Part of a small language model's weights.
Architecture: RMSNorm before each block, embeddings untied during training, value embeddings, hashed n-gram embeddings, short convolutions.
Each number is 50 + 15 x the weight over its row's rms, rounded and kept within 0 to 99. Layers, rows and columns count from 0. The size before them is the row's rms in percent of the matrix's.

# layer 6 MLP down, 128x512, rms 0.0771, rows 0-108, columns 128-191
102:51 40 62 48 74 42 56 76 27 48 76 57 69 32 54 66 59 44 50 45 66 46 56 35 64 67 65 47 59 55 68 61 60 77 45 35 42 62 42 49 64 40 62 41 26 41 68 54 27 52 57 64 53 39 61 72 56 57 62 75 31 77 48 75
103:61 26 40 63 56 41 39 63 54 60 68 15 60 68 46 42 35 37 74 61 57 46 71 79 56 30 81 67 28 60 43 45 26 91 41 28 62 44 19 33 40 73 61 35 47 33 39 54 64 48 55 66 49 55 63 53 56 52 51 46 41 46 12 23
108:66 34 70 42 50 57 60 43 50 42 71 64 34 51 53 60 78 62 37 60 46 08 51 53 62 65 59 86 57 64 43 38 35 70 28 47 45 38 45 56 31 47 62 53 45 59 55 47 63 43 43 77 24 31 51 43 51 37 66 61 64 49 62 70
096:64 57 57 62 53 80 38 63 38 39 44 30 69 42 57 44 52 48 33 48 35 31 55 78 51 51 51 46 48 99 46 55 11 49 61 14 77 54 35 55 51 64 51 45 43 62 42 61 41 52 38 36 49 51 59 53 53 49 21 46 51 64 92 50
095:44 26 58 57 23 75 47 62 46 41 64 54 48 55 42 45 43 39 54 37 20 33 67 58 73 59 77 48 63 53 44 16 68 33 35 40 33 69 39 65 42 44 24 67 47 49 61 64 38 51 65 77 44 67 48 37 31 60 68 63 58 37 21 66
099:40 40 59 64 49 36 46 54 69 63 40 42 42 44 65 40 65 50 61 44 61 48 79 41 67 69 66 46 50 46 43 44 56 33 69 37 47 43 34 48 58 32 39 40 53 46 61 42 62 44 72 36 38 32 66 56 75 56 39 54 29 51 64 41
094:50 51 47 59 49 58 64 51 42 73 57 75 63 79 60 83 52 25 17 81 70 64 54 67 27 60 29 38 48 48 55 53 50 33 67 22 39 39 49 72 55 48 41 32 39 41 51 63 29 54 70 63 47 57 53 75 44 62 56 29 34 48 42 48
098:67 73 46 52 41 45 47 61 34 73 87 50 41 40 71 57 64 57 54 41 64 39 40 73 45 48 61 46 41 30 70 23 65 58 90 48 56 41 46 29 42 53 51 29 50 34 46 44 76 54 88 24 68 57 63 43 31 58 47 46 37 48 47 30
102:75 43 55 68 69 44 57 48 50 59 46 49 51 64 45 41 19 42 67 74 29 32 65 44 33 52 60 49 91 44 58 23 47 55 46 45 48 50 56 28 58 57 56 89 42 76 49 47 61 68 51 28 43 57 52 33 30 55 62 38 40 53 67 51
102:63 43 53 48 50 53 60 58 62 69 40 46 44 45 53 50 55 36 60 56 66 23 34 56 00 56 33 42 65 51 40 65 28 49 46 28 52 59 50 40 64 64 73 68 34 27 53 72 64 42 56 69 73 57 75 55 60 53 73 56 44 35 56 35
094:60 85 50 50 62 35 55 33 51 35 46 61 53 44 42 33 67 41 47 35 42 59 77 32 44 57 37 40 80 55 33 42 47 43 45 45 51 65 43 54 43 70 33 40 29 56 55 54 53 47 38 79 56 69 57 38 35 51 45 55 43 67 09 48
099:46 24 42 47 46 32 46 53 24 45 60 32 21 51 51 46 57 23 47 49 63 65 47 62 65 36 62 71 59 15 40 33 39 34 51 26 29 60 72 67 58 42 33 60 47 43 38 50 61 65 53 54 47 48 49 72 28 17 48 30 47 66 53 46
092:44 55 49 41 51 57 36 65 57 51 37 45 31 57 34 47 46 30 33 64 52 56 73 44 71 31 17 30 62 66 22 49 26 40 33 70 61 32 57 56 59 31 56 54 53 45 45 29 49 26 64 46 42 66 35 38 83 33 50 59 14 43 53 86
101:65 38 54 65 50 76 49 49 46 32 41 56 61 57 63 56 46 27 45 61 49 41 46 38 48 60 57 50 43 70 58 43 45 50 37 59 48 48 43 58 39 69 34 29 35 20 52 32 57 46 40 78 50 42 09 34 63 23 40 47 60 68 47 47
101:39 67 54 54 35 48 41 52 51 60 67 54 54 43 42 50 73 31 10 82 63 48 61 28 58 53 52 56 33 66 39 52 43 72 59 48 45 36 55 26 48 48 47 46 68 46 44 66 61 36 19 41 36 52 51 83 62 44 83 42 57 31 62 36
102:31 43 42 51 45 58 65 71 25 45 29 45 74 43 37 58 58 62 64 58 43 51 27 73 53 47 34 46 42 60 56 58 66 65 21 60 45 61 58 72 67 39 22 62 70 49 68 27 56 60 59 46 55 71 00 39 75 57 55 36 66 68 24 43
093:50 54 46 63 73 44 56 44 38 67 67 34 53 57 41 42 32 47 56 56 65 37 31 93 62 82 73 23 60 22 60 43 51 42 81 33 57 73 51 35 56 43 41 74 51 25 42 08 65 52 66 73 51 49 73 87 56 33 45 56 38 12 74 44
100:68 24 39 57 56 47 30 44 32 46 61 45 60 50 40 32 78 64 41 45 34 51 40 46 43 73 16 59 42 31 42 52 52 40 57 38 54 74 44 40 44 31 55 58 33 51 53 64 59 50 37 57 49 33 84 69 56 70 72 61 56 53 60 58
101:37 48 56 57 51 62 41 53 58 47 63 55 56 29 40 22 65 45 49 39 51 69 58 26 55 40 42 61 48 50 36 26 51 28 36 67 41 41 86 64 68 38 43 39 70 59 45 74 55 60 25 61 37 55 51 44 60 50 42 68 43 39 34 40
101:27 59 68 46 66 71 56 22 70 21 58 47 71 53 60 15 52 76 63 77 44 51 62 62 52 54 55 42 37 26 51 25 54 56 40 67 68 37 78 17 55 50 52 53 57 51 67 47 48 61 54 41 47 49 42 48 69 54 68 49 79 28 69 36
101:41 48 61 67 55 37 45 76 41 73 56 81 19 51 42 51 36 69 57 38 81 39 49 62 70 56 38 30 80 73 60 30 64 56 54 09 49 66 42 45 34 73 30 47 61 43 44 58 62 62 38 42 42 33 60 65 68 49 44 24 64 65 73 56
094:70 52 46 70 39 44 29 68 61 33 44 60 33 84 52 46 47 35 47 19 37 64 44 38 66 69 88 37 32 46 48 72 25 34 44 31 44 30 31 34 75 29 59 59 58 67 47 42 56 52 60 56 59 32 24 73 60 67 38 62 45 11 41 54
099:71 38 55 59 54 69 57 08 54 56 64 54 27 56 45 43 47 58 71 47 39 39 24 38 44 50 58 69 48 34 60 52 57 70 49 42 58 45 41 76 70 47 56 55 74 69 37 43 48 75 64 68 43 17 29 45 47 29 50 66 70 32 60 77
099:60 19 58 65 62 39 55 59 37 53 60 63 60 49 41 48 34 43 14 71 51 62 54 77 43 60 53 52 48 54 13 50 56 71 61 33 28 51 45 48 57 69 67 18 58 30 51 58 63 58 32 38 54 56 54 50 40 30 63 51 42 57 56 56
102:57 48 33 41 28 56 64 43 57 39 54 56 75 38 76 32 65 42 66 27 48 75 53 15 56 58 36 76 65 30 32 28 32 37 60 77 74 51 41 49 31 57 51 66 21 48 49 38 63 44 30 57 50 39 76 40 55 39 62 72 55 43 34 55
099:47 54 48 54 34 36 51 29 43 60 55 61 42 51 46 45 53 46 53 67 58 37 61 27 45 69 42 49 56 61 28 62 65 66 69 58 56 45 31 64 28 31 47 72 48 39 50 28 61 57 35 36 67 61 56 14 57 67 47 36 48 60 44 33
102:44 48 42 56 44 47 61 64 44 49 78 56 99 62 72 60 50 08 37 44 52 59 62 00 76 65 58 50 54 70 72 63 63 60 36 75 35 28 39 32 44 74 45 56 52 63 52 44 54 26 37 34 42 62 36 29 78 67 42 41 42 50 57 29
098:40 66 45 62 15 41 55 74 54 46 74 62 63 22 36 34 40 46 38 76 54 43 64 84 71 63 65 41 14 33 49 53 62 65 63 62 31 32 54 50 55 52 63 70 30 36 26 58 54 37 39 49 71 51 57 66 47 56 45 39 52 62 34 63
104:53 67 40 37 30 62 37 49 46 18 61 44 45 44 42 47 67 68 38 48 34 33 78 34 21 50 66 52 23 62 46 55 75 44 58 45 72 16 44 43 35 20 25 53 30 42 34 57 38 36 19 31 41 51 45 04 67 30 65 78 57 33 56 30
100:58 54 57 53 70 74 65 48 54 36 68 82 32 66 39 46 49 47 55 58 23 30 76 82 38 20 63 40 49 40 43 78 43 74 41 65 52 50 79 47 33 26 58 34 44 42 57 47 33 33 56 65 40 20 48 64 58 38 37 33 48 45 58 41
111:33 57 45 72 36 66 47 48 10 37 32 66 40 80 53 47 29 57 63 76 65 53 45 45 59 51 63 15 61 36 58 39 33 34 50 59 53 52 37 65 49 52 47 38 35 32 52 63 38 79 58 35 56 59 21 85 75 52 55 39 43 75 32 37
101:36 46 19 59 45 63 45 52 42 47 44 59 57 64 33 62 72 67 40 48 70 55 74 38 71 56 60 26 51 24 42 57 33 62 64 48 56 46 32 72 54 05 66 46 35 55 61 67 61 67 49 54 57 56 78 12 36 68 35 40 56 52 40 56
099:26 73 52 67 53 55 53 56 33 25 00 91 64 74 52 30 44 54 55 34 48 50 33 79 62 48 67 51 60 43 57 46 49 43 55 54 64 15 49 37 69 58 32 41 73 56 66 69 58 43 64 55 43 44 38 16 25 82 49 56 51 39 63 57
096:32 79 43 62 36 27 19 17 65 78 60 74 55 40 65 30 45 51 55 39 58 44 35 45 47 55 44 66 19 40 33 71 64 57 26 46 55 72 31 60 23 43 46 44 40 43 17 58 61 38 52 19 52 46 47 60 39 67 82 40 56 40 43 49
101:43 52 46 66 52 60 64 54 40 50 36 57 47 29 55 58 54 43 34 32 65 70 10 75 55 40 34 44 64 22 54 35 57 57 51 92 67 68 59 52 73 39 45 10 70 70 31 53 47 38 53 70 46 63 24 49 47 43 52 50 29 43 57 61
102:44 73 39 50 54 45 56 71 47 50 60 64 52 76 22 50 70 58 39 80 53 24 59 62 71 39 40 75 52 40 51 70 47 62 46 48 32 25 12 48 26 49 49 31 62 48 59 69 58 52 47 24 55 61 58 83 56 28 68 47 17 67 32 31
119:43 48 92 49 41 49 52 44 46 18 28 62 53 67 38 54 64 44 80 57 65 33 64 59 67 70 44 41 80 51 66 57 35 25 67 55 69 79 70 47 33 67 64 53 48 28 35 49 80 78 36 46 59 65 40 50 24 44 56 44 85 48 33 73
101:50 43 73 58 32 68 36 52 71 48 57 53 52 56 62 63 57 45 58 47 44 67 36 56 44 35 52 32 66 28 54 32 64 52 59 49 53 57 68 49 86 18 58 64 47 67 79 25 52 37 36 45 38 58 46 57 19 27 49 51 65 57 52 23
093:45 33 59 46 23 46 48 61 69 25 68 70 53 69 61 75 63 58 28 67 40 47 51 42 46 35 60 85 48 50 54 60 22 33 28 41 32 76 54 54 42 61 24 34 56 52 60 51 61 31 52 44 22 50 19 29 60 44 25 43 46 51 43 42
100:59 38 60 43 58 72 36 42 45 51 34 58 57 23 40 45 51 54 65 61 54 55 61 69 73 56 45 61 52 52 43 42 57 29 22 78 50 35 57 31 44 31 91 67 45 60 28 55 60 58 32 45 62 54 49 56 51 94 43 61 86 54 69 16
094:18 41 30 50 61 69 41 53 62 88 48 35 75 23 11 12 47 56 52 17 55 40 73 81 67 69 87 50 43 34 57 64 48 49 28 40 54 43 29 50 31 62 60 43 50 52 42 60 67 63 52 36 55 38 50 55 62 50 49 60 45 55 43 68
100:47 68 66 52 51 35 22 66 60 61 55 18 37 42 81 48 50 43 42 45 39 38 58 46 34 47 62 85 43 41 17 27 40 50 67 54 43 78 68 26 68 31 70 65 24 42 39 37 59 48 55 48 50 49 66 33 41 38 82 60 03 44 55 58
100:34 43 52 55 25 56 17 65 69 34 25 61 65 48 68 56 62 88 45 70 54 70 56 50 22 33 60 56 17 31 45 72 32 51 72 56 75 44 38 60 54 63 72 42 56 74 63 53 84 28 52 52 66 52 26 24 44 62 54 64 37 37 74 72
098:52 74 38 46 63 51 49 55 44 45 52 69 55 62 26 37 39 46 58 48 32 56 28 51 35 66 49 47 43 39 60 39 44 53 54 44 19 36 53 55 65 68 35 52 54 69 43 79 88 66 43 56 49 41 36 48 49 40 33 34 54 57 42 39
099:40 35 58 65 55 30 29 76 63 43 43 64 43 36 52 43 56 34 41 53 25 47 43 86 58 87 41 59 70 45 54 58 64 52 23 49 53 60 38 32 32 57 37 46 64 51 60 49 42 58 45 24 31 64 37 65 50 45 64 36 52 57 60 49
098:57 79 48 61 74 60 50 45 73 26 20 62 57 50 43 46 61 40 58 38 78 66 38 17 31 53 54 16 56 58 55 11 55 37 31 49 66 60 82 62 42 44 59 67 47 46 37 79 53 99 57 55 53 58 30 29 32 56 56 51 72 41 76 58
099:39 46 58 44 42 61 46 29 36 45 16 37 43 38 37 55 62 65 47 61 43 42 49 74 64 56 52 79 32 33 47 51 57 32 24 41 40 75 31 56 67 72 32 36 71 63 46 53 47 21 59 49 50 53 50 58 39 64 35 69 35 48 45 56
096:42 36 61 35 56 66 74 54 60 38 76 43 54 57 49 60 73 51 34 46 37 38 62 68 59 51 34 75 72 34 58 75 72 55 45 53 60 49 75 50 81 46 52 56 63 41 40 53 34 31 45 57 65 53 23 54 47 13 10 40 27 78 23 80
098:59 62 46 29 83 28 48 63 78 68 53 54 46 27 50 60 79 45 67 50 37 21 67 83 54 41 74 32 50 68 39 65 70 51 41 57 50 64 59 59 51 67 36 55 25 40 29 22 36 39 45 48 51 43 61 65 53 48 32 53 49 42 64 43
103:38 41 37 61 58 76 53 49 72 67 53 81 17 68 59 51 67 53 68 42 36 27 58 62 67 42 51 38 45 52 60 38 40 73 50 32 41 62 52 24 47 74 60 60 22 50 33 45 30 28 59 30 65 32 34 60 51 81 44 32 60 70 22 58
096:56 52 47 46 50 58 58 50 29 44 51 31 44 33 44 51 41 55 68 63 41 44 61 60 48 49 24 52 46 42 51 32 61 40 53 57 95 53 60 62 40 59 50 45 32 62 10 75 48 53 42 59 44 44 66 39 67 39 26 47 55 48 40 42
103:48 47 49 74 88 49 53 40 57 54 64 49 67 49 47 49 60 57 47 52 45 44 51 80 72 52 33 57 46 60 41 49 53 77 40 62 99 30 46 70 32 56 56 61 56 42 71 56 37 66 65 20 57 47 32 67 50 39 48 46 35 32 61 47
097:43 70 56 65 59 30 62 29 34 71 46 42 56 22 63 58 66 56 60 57 56 63 41 69 53 57 39 31 25 71 25 58 64 44 63 43 52 51 71 73 60 78 62 40 14 39 65 57 41 45 31 63 58 66 21 46 64 46 47 60 57 50 42 30
098:80 43 42 61 41 54 45 39 31 68 08 31 59 74 42 73 41 53 54 26 88 49 29 66 37 68 44 47 58 55 97 55 51 43 37 77 57 26 46 54 30 57 58 46 30 40 43 38 05 54 43 49 53 63 38 39 56 39 34 70 60 24 57 53
107:46 45 52 30 62 35 54 54 78 51 40 34 59 50 70 31 44 62 57 55 49 65 53 14 30 33 49 52 67 60 41 61 69 48 36 40 23 41 61 70 40 32 60 53 72 20 49 41 43 37 41 53 47 52 94 30 48 35 31 44 55 49 50 47
099:42 51 54 59 55 63 41 28 58 41 03 63 64 71 60 70 28 47 76 35 45 65 44 44 66 37 77 56 73 46 69 35 54 72 65 45 42 37 54 70 58 56 68 57 78 56 17 49 54 43 49 73 63 48 51 52 42 44 49 51 74 63 09 34
098:40 28 51 56 73 27 50 59 42 59 77 39 59 55 79 66 65 68 57 43 43 63 80 61 27 62 48 39 81 39 58 37 34 55 54 70 52 49 47 61 40 50 42 53 43 60 55 61 29 67 52 68 44 81 41 76 55 57 81 61 50 68 56 58
103:44 21 46 48 48 56 57 61 61 53 59 27 44 26 64 67 22 55 44 42 37 54 41 37 50 16 44 56 65 53 77 17 57 56 58 77 31 59 65 47 42 61 71 43 54 39 63 53 43 72 56 66 26 63 41 73 40 48 49 62 53 22 33 58
100:41 58 62 70 24 82 57 69 51 52 78 65 65 39 47 56 71 35 65 67 40 48 56 43 38 38 45 12 30 30 53 31 52 56 39 48 81 63 69 55 73 47 45 46 51 43 70 48 68 57 52 35 66 56 56 34 56 28 39 44 77 60 46 51
100:31 69 66 34 58 48 44 41 25 65 74 43 27 54 13 63 63 58 34 60 47 53 32 32 76 24 63 54 43 54 52 44 66 57 37 49 57 46 68 56 65 47 75 46 60 42 41 56 34 52 57 34 37 51 61 30 44 76 63 52 59 69 34 34
098:40 27 39 60 29 45 39 67 48 33 20 69 45 38 53 47 50 59 56 48 23 67 39 38 47 39 46 43 50 56 26 43 47 59 11 29 74 63 21 61 39 58 49 14 57 70 54 60 29 77 33 52 61 63 35 32 40 56 44 34 34 53 54 27
100:60 31 70 26 28 37 39 58 63 44 45 18 74 49 55 48 60 42 56 46 56 31 56 47 52 20 32 51 38 72 55 46 43 54 43 78 43 57 54 35 48 28 15 50 76 47 54 42 37 54 69 79 26 42 45 49 33 23 41 48 70 55 59 37
103:35 38 51 46 78 57 21 45 57 34 34 59 48 65 60 48 58 37 74 50 34 48 34 40 55 41 40 43 68 44 35 65 33 31 51 54 60 60 43 32 46 61 51 78 36 29 30 67 47 39 45 60 25 25 46 64 33 60 35 64 45 49 47 50
104:56 58 50 35 73 74 42 45 17 11 71 19 44 85 54 39 53 75 73 95 47 69 36 77 76 65 33 50 35 27 80 41 32 26 36 56 33 48 44 83 35 31 69 62 68 31 45 52 37 49 37 52 53 77 44 34 36 34 30 52 65 41 44 62
097:50 73 46 75 45 34 24 62 44 61 56 44 61 51 51 54 20 81 59 53 48 65 64 72 44 50 26 46 73 45 93 34 38 34 69 62 37 60 63 55 76 46 48 39 66 62 26 63 95 54 43 23 49 65 53 58 53 54 59 58 42 21 76 65
103:72 65 43 43 70 56 47 65 45 44 65 16 55 64 57 48 55 42 36 25 57 72 52 27 54 99 38 21 60 54 60 28 44 67 33 75 14 58 24 34 60 30 51 53 83 69 67 51 39 29 18 41 74 26 48 18 42 50 39 51 44 62 42 61
100:54 53 55 50 44 69 57 38 72 45 38 34 62 52 18 56 63 36 69 36 52 65 50 30 61 34 41 57 27 47 61 40 32 55 59 54 60 28 76 40 37 64 44 37 13 68 42 32 54 25 71 54 45 52 48 36 61 49 49 43 47 45 51 42
096:45 55 50 47 86 37 56 51 69 63 74 65 58 65 60 41 53 61 41 43 46 55 55 57 45 65 73 35 40 77 36 60 75 40 50 47 59 49 51 28 80 69 68 27 49 42 53 52 52 56 48 82 33 76 42 52 51 30 39 20 43 51 50 32
101:51 64 26 63 54 33 46 26 48 81 94 50 51 28 41 65 44 56 45 42 48 50 48 33 59 60 31 56 47 46 41 27 36 58 40 85 54 65 48 71 36 58 61 57 55 31 41 38 38 61 61 47 59 45 33 48 53 59 47 42 52 38 43 43
095:59 25 51 31 62 51 41 50 60 33 50 45 32 46 56 56 54 64 71 51 38 48 48 21 46 66 32 58 64 61 40 42 23 49 54 43 65 41 24 36 45 60 42 16 48 45 37 70 44 44 39 47 68 72 49 40 37 53 59 31 53 31 33 49
099:51 44 44 44 66 52 29 47 65 35 52 61 41 57 42 66 67 67 25 14 36 76 63 26 41 42 59 58 51 69 41 55 34 72 51 37 58 23 42 48 76 59 59 38 57 76 22 36 49 42 54 48 25 24 47 71 51 61 33 34 24 60 68 49
100:52 61 47 55 39 38 51 45 36 36 44 07 38 35 41 75 55 65 41 51 55 65 67 68 38 55 51 76 31 67 59 33 51 42 45 17 78 56 45 78 46 46 47 52 49 77 66 47 55 45 38 53 61 52 63 52 36 35 68 62 57 55 58 48
100:58 42 54 64 56 46 35 48 25 47 76 72 61 54 40 14 50 63 53 40 55 20 51 77 41 64 41 38 36 47 53 68 46 33 43 42 60 67 47 65 55 58 45 45 53 67 46 63 36 42 41 30 56 54 51 50 66 44 58 65 89 51 28 72
102:44 60 40 50 65 53 68 64 80 81 54 45 42 44 63 31 35 64 56 74 27 42 62 35 47 44 47 30 54 48 34 51 19 34 44 62 54 28 57 31 64 36 32 70 45 21 35 52 44 34 28 25 68 37 66 25 61 46 58 48 34 29 81 64
099:43 68 50 49 25 46 46 74 51 78 75 53 71 24 43 73 48 42 28 41 57 45 59 86 43 73 42 43 74 35 25 75 50 74 31 79 46 45 39 36 61 34 91 68 36 26 31 34 75 53 65 52 42 52 52 17 61 50 42 38 30 56 27 68
135:43 57 08 24 48 36 26 64 47 28 49 68 63 72 51 53 06 42 80 37 55 44 81 59 45 48 59 49 50 64 31 58 49 50 38 54 61 31 57 54 63 50 48 34 68 33 44 35 60 44 28 57 25 45 48 50 45 53 49 52 43 56 59 59
096:51 39 46 47 56 45 25 67 44 51 44 12 51 46 63 61 56 49 67 66 63 49 56 13 49 52 67 40 76 46 47 38 22 52 55 50 14 56 32 57 32 26 47 50 43 46 87 63 43 57 51 17 16 43 71 64 56 37 43 41 29 57 39 30
102:76 50 57 54 50 65 38 64 39 48 24 40 52 53 46 51 58 49 50 58 20 46 65 39 17 40 32 30 49 59 37 05 37 49 48 41 41 52 55 63 25 39 24 41 41 39 18 52 64 71 44 49 44 56 23 61 44 59 74 56 59 27 22 56
101:57 67 57 63 65 42 58 50 44 78 78 46 41 74 43 42 61 42 47 44 50 66 35 18 37 56 48 43 70 49 58 43 59 36 29 53 73 45 26 48 66 50 29 53 45 29 43 50 50 61 45 78 41 43 43 58 49 39 58 43 58 33 67 44
100:52 55 47 56 62 49 65 72 61 39 39 52 81 44 57 35 38 48 36 50 37 31 44 46 59 43 80 63 30 48 71 55 41 41 58 52 63 20 57 45 71 70 39 53 41 52 38 57 46 53 65 10 34 51 57 42 35 51 57 82 69 48 42 68
096:37 69 63 54 53 50 51 33 70 69 55 76 45 64 77 39 56 76 67 45 25 54 50 73 40 53 46 35 47 46 49 68 58 58 45 84 60 95 53 62 49 57 51 44 56 46 73 43 69 20 69 47 60 33 65 74 41 70 48 53 47 60 45 62
099:59 64 52 56 72 62 53 71 68 98 32 59 46 51 55 62 85 46 24 61 30 59 55 47 17 44 43 34 21 76 36 42 53 50 56 58 46 56 25 50 35 44 39 50 47 60 99 40 42 37 41 45 41 27 45 43 27 41 57 56 47 44 75 49
097:51 31 41 47 57 39 41 48 40 56 72 40 40 78 74 25 58 43 67 61 31 54 54 18 39 48 68 43 38 61 10 42 31 59 33 65 24 44 34 21 52 43 57 54 39 64 09 52 58 39 35 63 58 48 27 18 34 64 78 32 65 54 24 51
090:43 66 61 26 85 44 48 57 43 67 53 24 31 53 52 53 59 59 67 60 57 52 42 71 30 52 42 45 47 38 61 44 56 64 53 71 68 63 56 45 57 39 79 39 41 57 44 57 65 53 53 52 71 55 52 27 40 50 51 66 68 30 48 48
099:52 60 43 75 32 75 56 44 26 14 50 44 66 56 55 38 53 60 49 51 49 47 31 72 52 63 64 60 56 38 44 46 37 43 39 44 57 33 56 48 52 23 67 52 51 33 53 76 02 25 45 33 51 45 19 24 49 40 74 50 49 47 45 25
099:63 46 44 66 45 46 49 69 57 43 45 57 38 44 54 44 34 46 29 56 00 64 59 75 78 62 62 65 66 55 48 61 49 37 47 35 46 48 48 45 47 65 38 61 48 76 74 51 60 31 70 42 67 39 72 49 31 55 41 54 43 42 67 47
104:58 59 42 66 62 70 30 42 57 40 54 62 38 51 29 43 56 57 70 39 35 37 31 09 24 53 55 55 59 38 46 23 51 70 51 45 41 36 46 65 47 61 28 45 48 72 15 53 29 80 80 59 46 61 34 33 26 76 39 56 81 75 38 47
104:61 33 55 45 81 51 46 46 39 78 47 51 71 44 61 56 46 41 53 60 40 40 69 20 45 64 46 52 57 53 63 73 52 41 73 40 42 60 45 50 78 61 35 75 53 54 53 15 50 39 59 86 76 52 72 53 80 73 46 71 32 32 56 37
103:43 79 48 57 47 27 36 50 98 32 80 60 65 85 31 45 24 61 52 37 50 31 51 26 42 50 27 43 70 27 35 68 32 48 43 49 65 54 45 71 45 25 40 30 41 72 31 36 57 34 27 36 57 33 70 54 52 51 64 41 22 58 51 48
104:63 44 55 59 46 26 43 57 71 64 70 65 67 67 66 37 58 45 68 44 30 43 66 73 54 61 43 99 56 46 45 44 67 69 09 44 42 65 70 34 50 54 45 43 29 59 44 52 47 61 52 66 68 74 68 16 38 62 53 61 40 63 59 39
100:39 54 46 56 62 58 51 48 33 56 09 67 44 41 47 57 56 55 44 54 40 54 26 11 53 52 68 33 55 72 44 36 47 79 51 62 45 35 31 61 44 32 49 64 48 22 59 43 37 36 46 54 43 44 39 38 44 39 57 66 41 27 32 34
105:37 47 50 51 42 70 46 26 49 58 62 46 56 41 57 53 68 71 39 48 51 48 39 32 69 75 53 65 42 85 63 51 57 43 62 56 67 57 43 37 51 66 53 65 52 38 51 36 43 63 54 54 48 16 43 58 58 48 59 56 41 45 30 55
097:26 41 46 56 56 41 72 37 77 44 51 49 50 61 64 42 54 68 49 55 62 37 44 39 50 48 55 47 25 65 23 43 50 39 31 23 38 85 43 46 63 35 42 39 52 78 63 54 50 30 60 18 48 18 53 48 66 59 56 66 60 71 93 40
100:53 52 45 29 28 31 47 55 60 34 41 18 61 71 66 59 55 22 55 42 44 53 48 60 38 66 59 59 31 72 64 51 66 42 50 63 62 56 54 40 36 46 61 61 76 23 49 69 71 35 41 58 33 40 57 47 39 25 17 48 48 36 27 42
097:37 82 42 40 52 51 72 59 39 48 41 32 20 53 69 45 27 67 61 55 54 34 38 37 45 41 40 60 50 50 53 31 66 51 40 43 65 46 36 32 57 63 66 40 60 53 34 53 24 55 47 46 63 49 42 63 52 37 40 63 46 57 57 44
097:47 70 59 38 67 57 36 47 44 40 50 48 13 51 48 68 65 61 49 34 63 41 31 36 48 63 55 58 76 38 24 51 43 40 60 32 38 71 52 44 44 44 53 61 51 57 84 42 59 73 42 55 47 54 73 47 68 43 71 31 61 71 68 11
103:68 45 29 63 70 87 35 36 54 58 60 19 45 44 67 41 40 52 53 46 52 78 72 20 27 54 53 38 85 61 56 51 52 46 74 64 71 17 72 35 66 51 77 83 48 61 65 43 28 62 73 69 58 78 73 53 25 54 44 47 30 63 36 36
092:49 51 58 61 72 48 48 46 52 43 46 53 55 33 26 45 52 47 51 50 40 42 71 55 84 49 43 41 48 13 39 99 63 51 31 73 54 72 70 45 38 64 60 53 45 47 67 53 42 47 67 36 48 54 76 71 52 40 59 61 61 60 53 46
093:41 51 60 64 52 72 49 64 36 33 78 72 68 40 25 46 47 48 27 48 59 65 52 32 55 44 51 44 58 60 66 37 57 50 55 69 06 68 76 68 58 52 47 53 58 64 72 62 69 63 53 66 41 49 60 60 42 47 56 53 59 42 80 82
098:60 50 41 40 69 36 30 13 59 73 51 59 51 54 38 37 35 24 43 83 51 30 55 20 40 30 42 58 77 46 37 59 53 23 62 31 38 66 70 52 38 83 47 68 32 77 56 47 53 51 40 62 54 57 68 49 32 52 42 53 49 51 77 32
096:42 34 58 50 72 46 64 56 60 52 23 45 46 52 43 77 55 67 69 64 39 76 99 94 43 31 43 60 48 47 45 41 70 50 32 45 59 60 37 08 55 58 35 49 58 50 43 51 51 22 44 47 31 53 54 68 48 55 36 61 67 17 32 66
109:54 50 66 47 44 83 45 43 81 68 59 67 83 40 23 48 48 76 32 58 69 41 41 20 14 55 54 66 54 38 60 75 40 63 62 58 48 43 59 31 42 35 52 52 66 63 26 47 50 45 41 37 55 46 61 64 35 69 43 43 44 54 44 73
101:48 47 46 45 59 36 33 49 72 54 62 31 62 72 54 26 35 50 69 85 69 70 35 31 28 16 62 66 49 22 54 56 07 43 52 60 46 59 39 37 43 39 58 39 65 49 43 50 30 36 51 63 63 38 32 65 71 41 46 30 24 67 16 64
103:43 85 58 41 59 61 75 41 44 49 10 57 60 76 62 50 43 71 43 28 34 27 37 62 42 51 47 68 67 21 45 62 32 38 33 24 49 62 61 44 41 57 38 64 28 59 45 66 51 37 37 73 68 72 61 75 39 29 49 47 56 47 58 60
094:51 33 60 58 64 40 51 48 45 36 68 41 39 30 57 44 69 46 69 44 47 80 19 67 47 52 17 55 37 53 54 42 47 86 61 34 31 53 63 41 35 28 30 30 54 78 42 22 43 42 52 28 22 49 75 22 69 58 34 53 46 21 33 59
095:34 15 40 40 61 51 61 36 40 57 61 82 30 07 40 35 66 71 55 59 60 44 60 47 41 61 53 58 69 55 42 16 45 49 46 62 64 48 53 49 25 34 48 35 56 33 43 55 43 55 59 27 45 43 53 34 52 44 53 74 60 67 67 42
099:48 31 65 33 52 57 34 17 29 63 65 49 57 29 42 50 41 70 62 51 59 33 42 69 35 51 77 39 60 53 47 54 46 61 33 40 35 56 65 48 61 55 34 75 22 43 85 48 66 63 41 32 63 48 31 60 33 21 65 81 55 40 77 59
097:49 40 55 48 38 39 87 62 70 54 39 49 41 38 55 51 69 21 14 41 70 51 65 57 67 44 34 26 66 52 51 58 58 46 41 47 74 44 55 38 39 76 60 75 51 65 68 45 48 53 69 66 75 75 70 45 31 60 34 61 41 81 71 57
096:18 49 37 19 63 33 50 46 71 51 42 94 69 44 57 44 75 50 45 57 41 21 62 37 39 53 53 39 55 68 50 71 47 35 16 55 54 75 49 44 47 28 74 54 65 37 48 53 45 77 49 47 38 70 53 62 64 59 72 62 44 42 24 25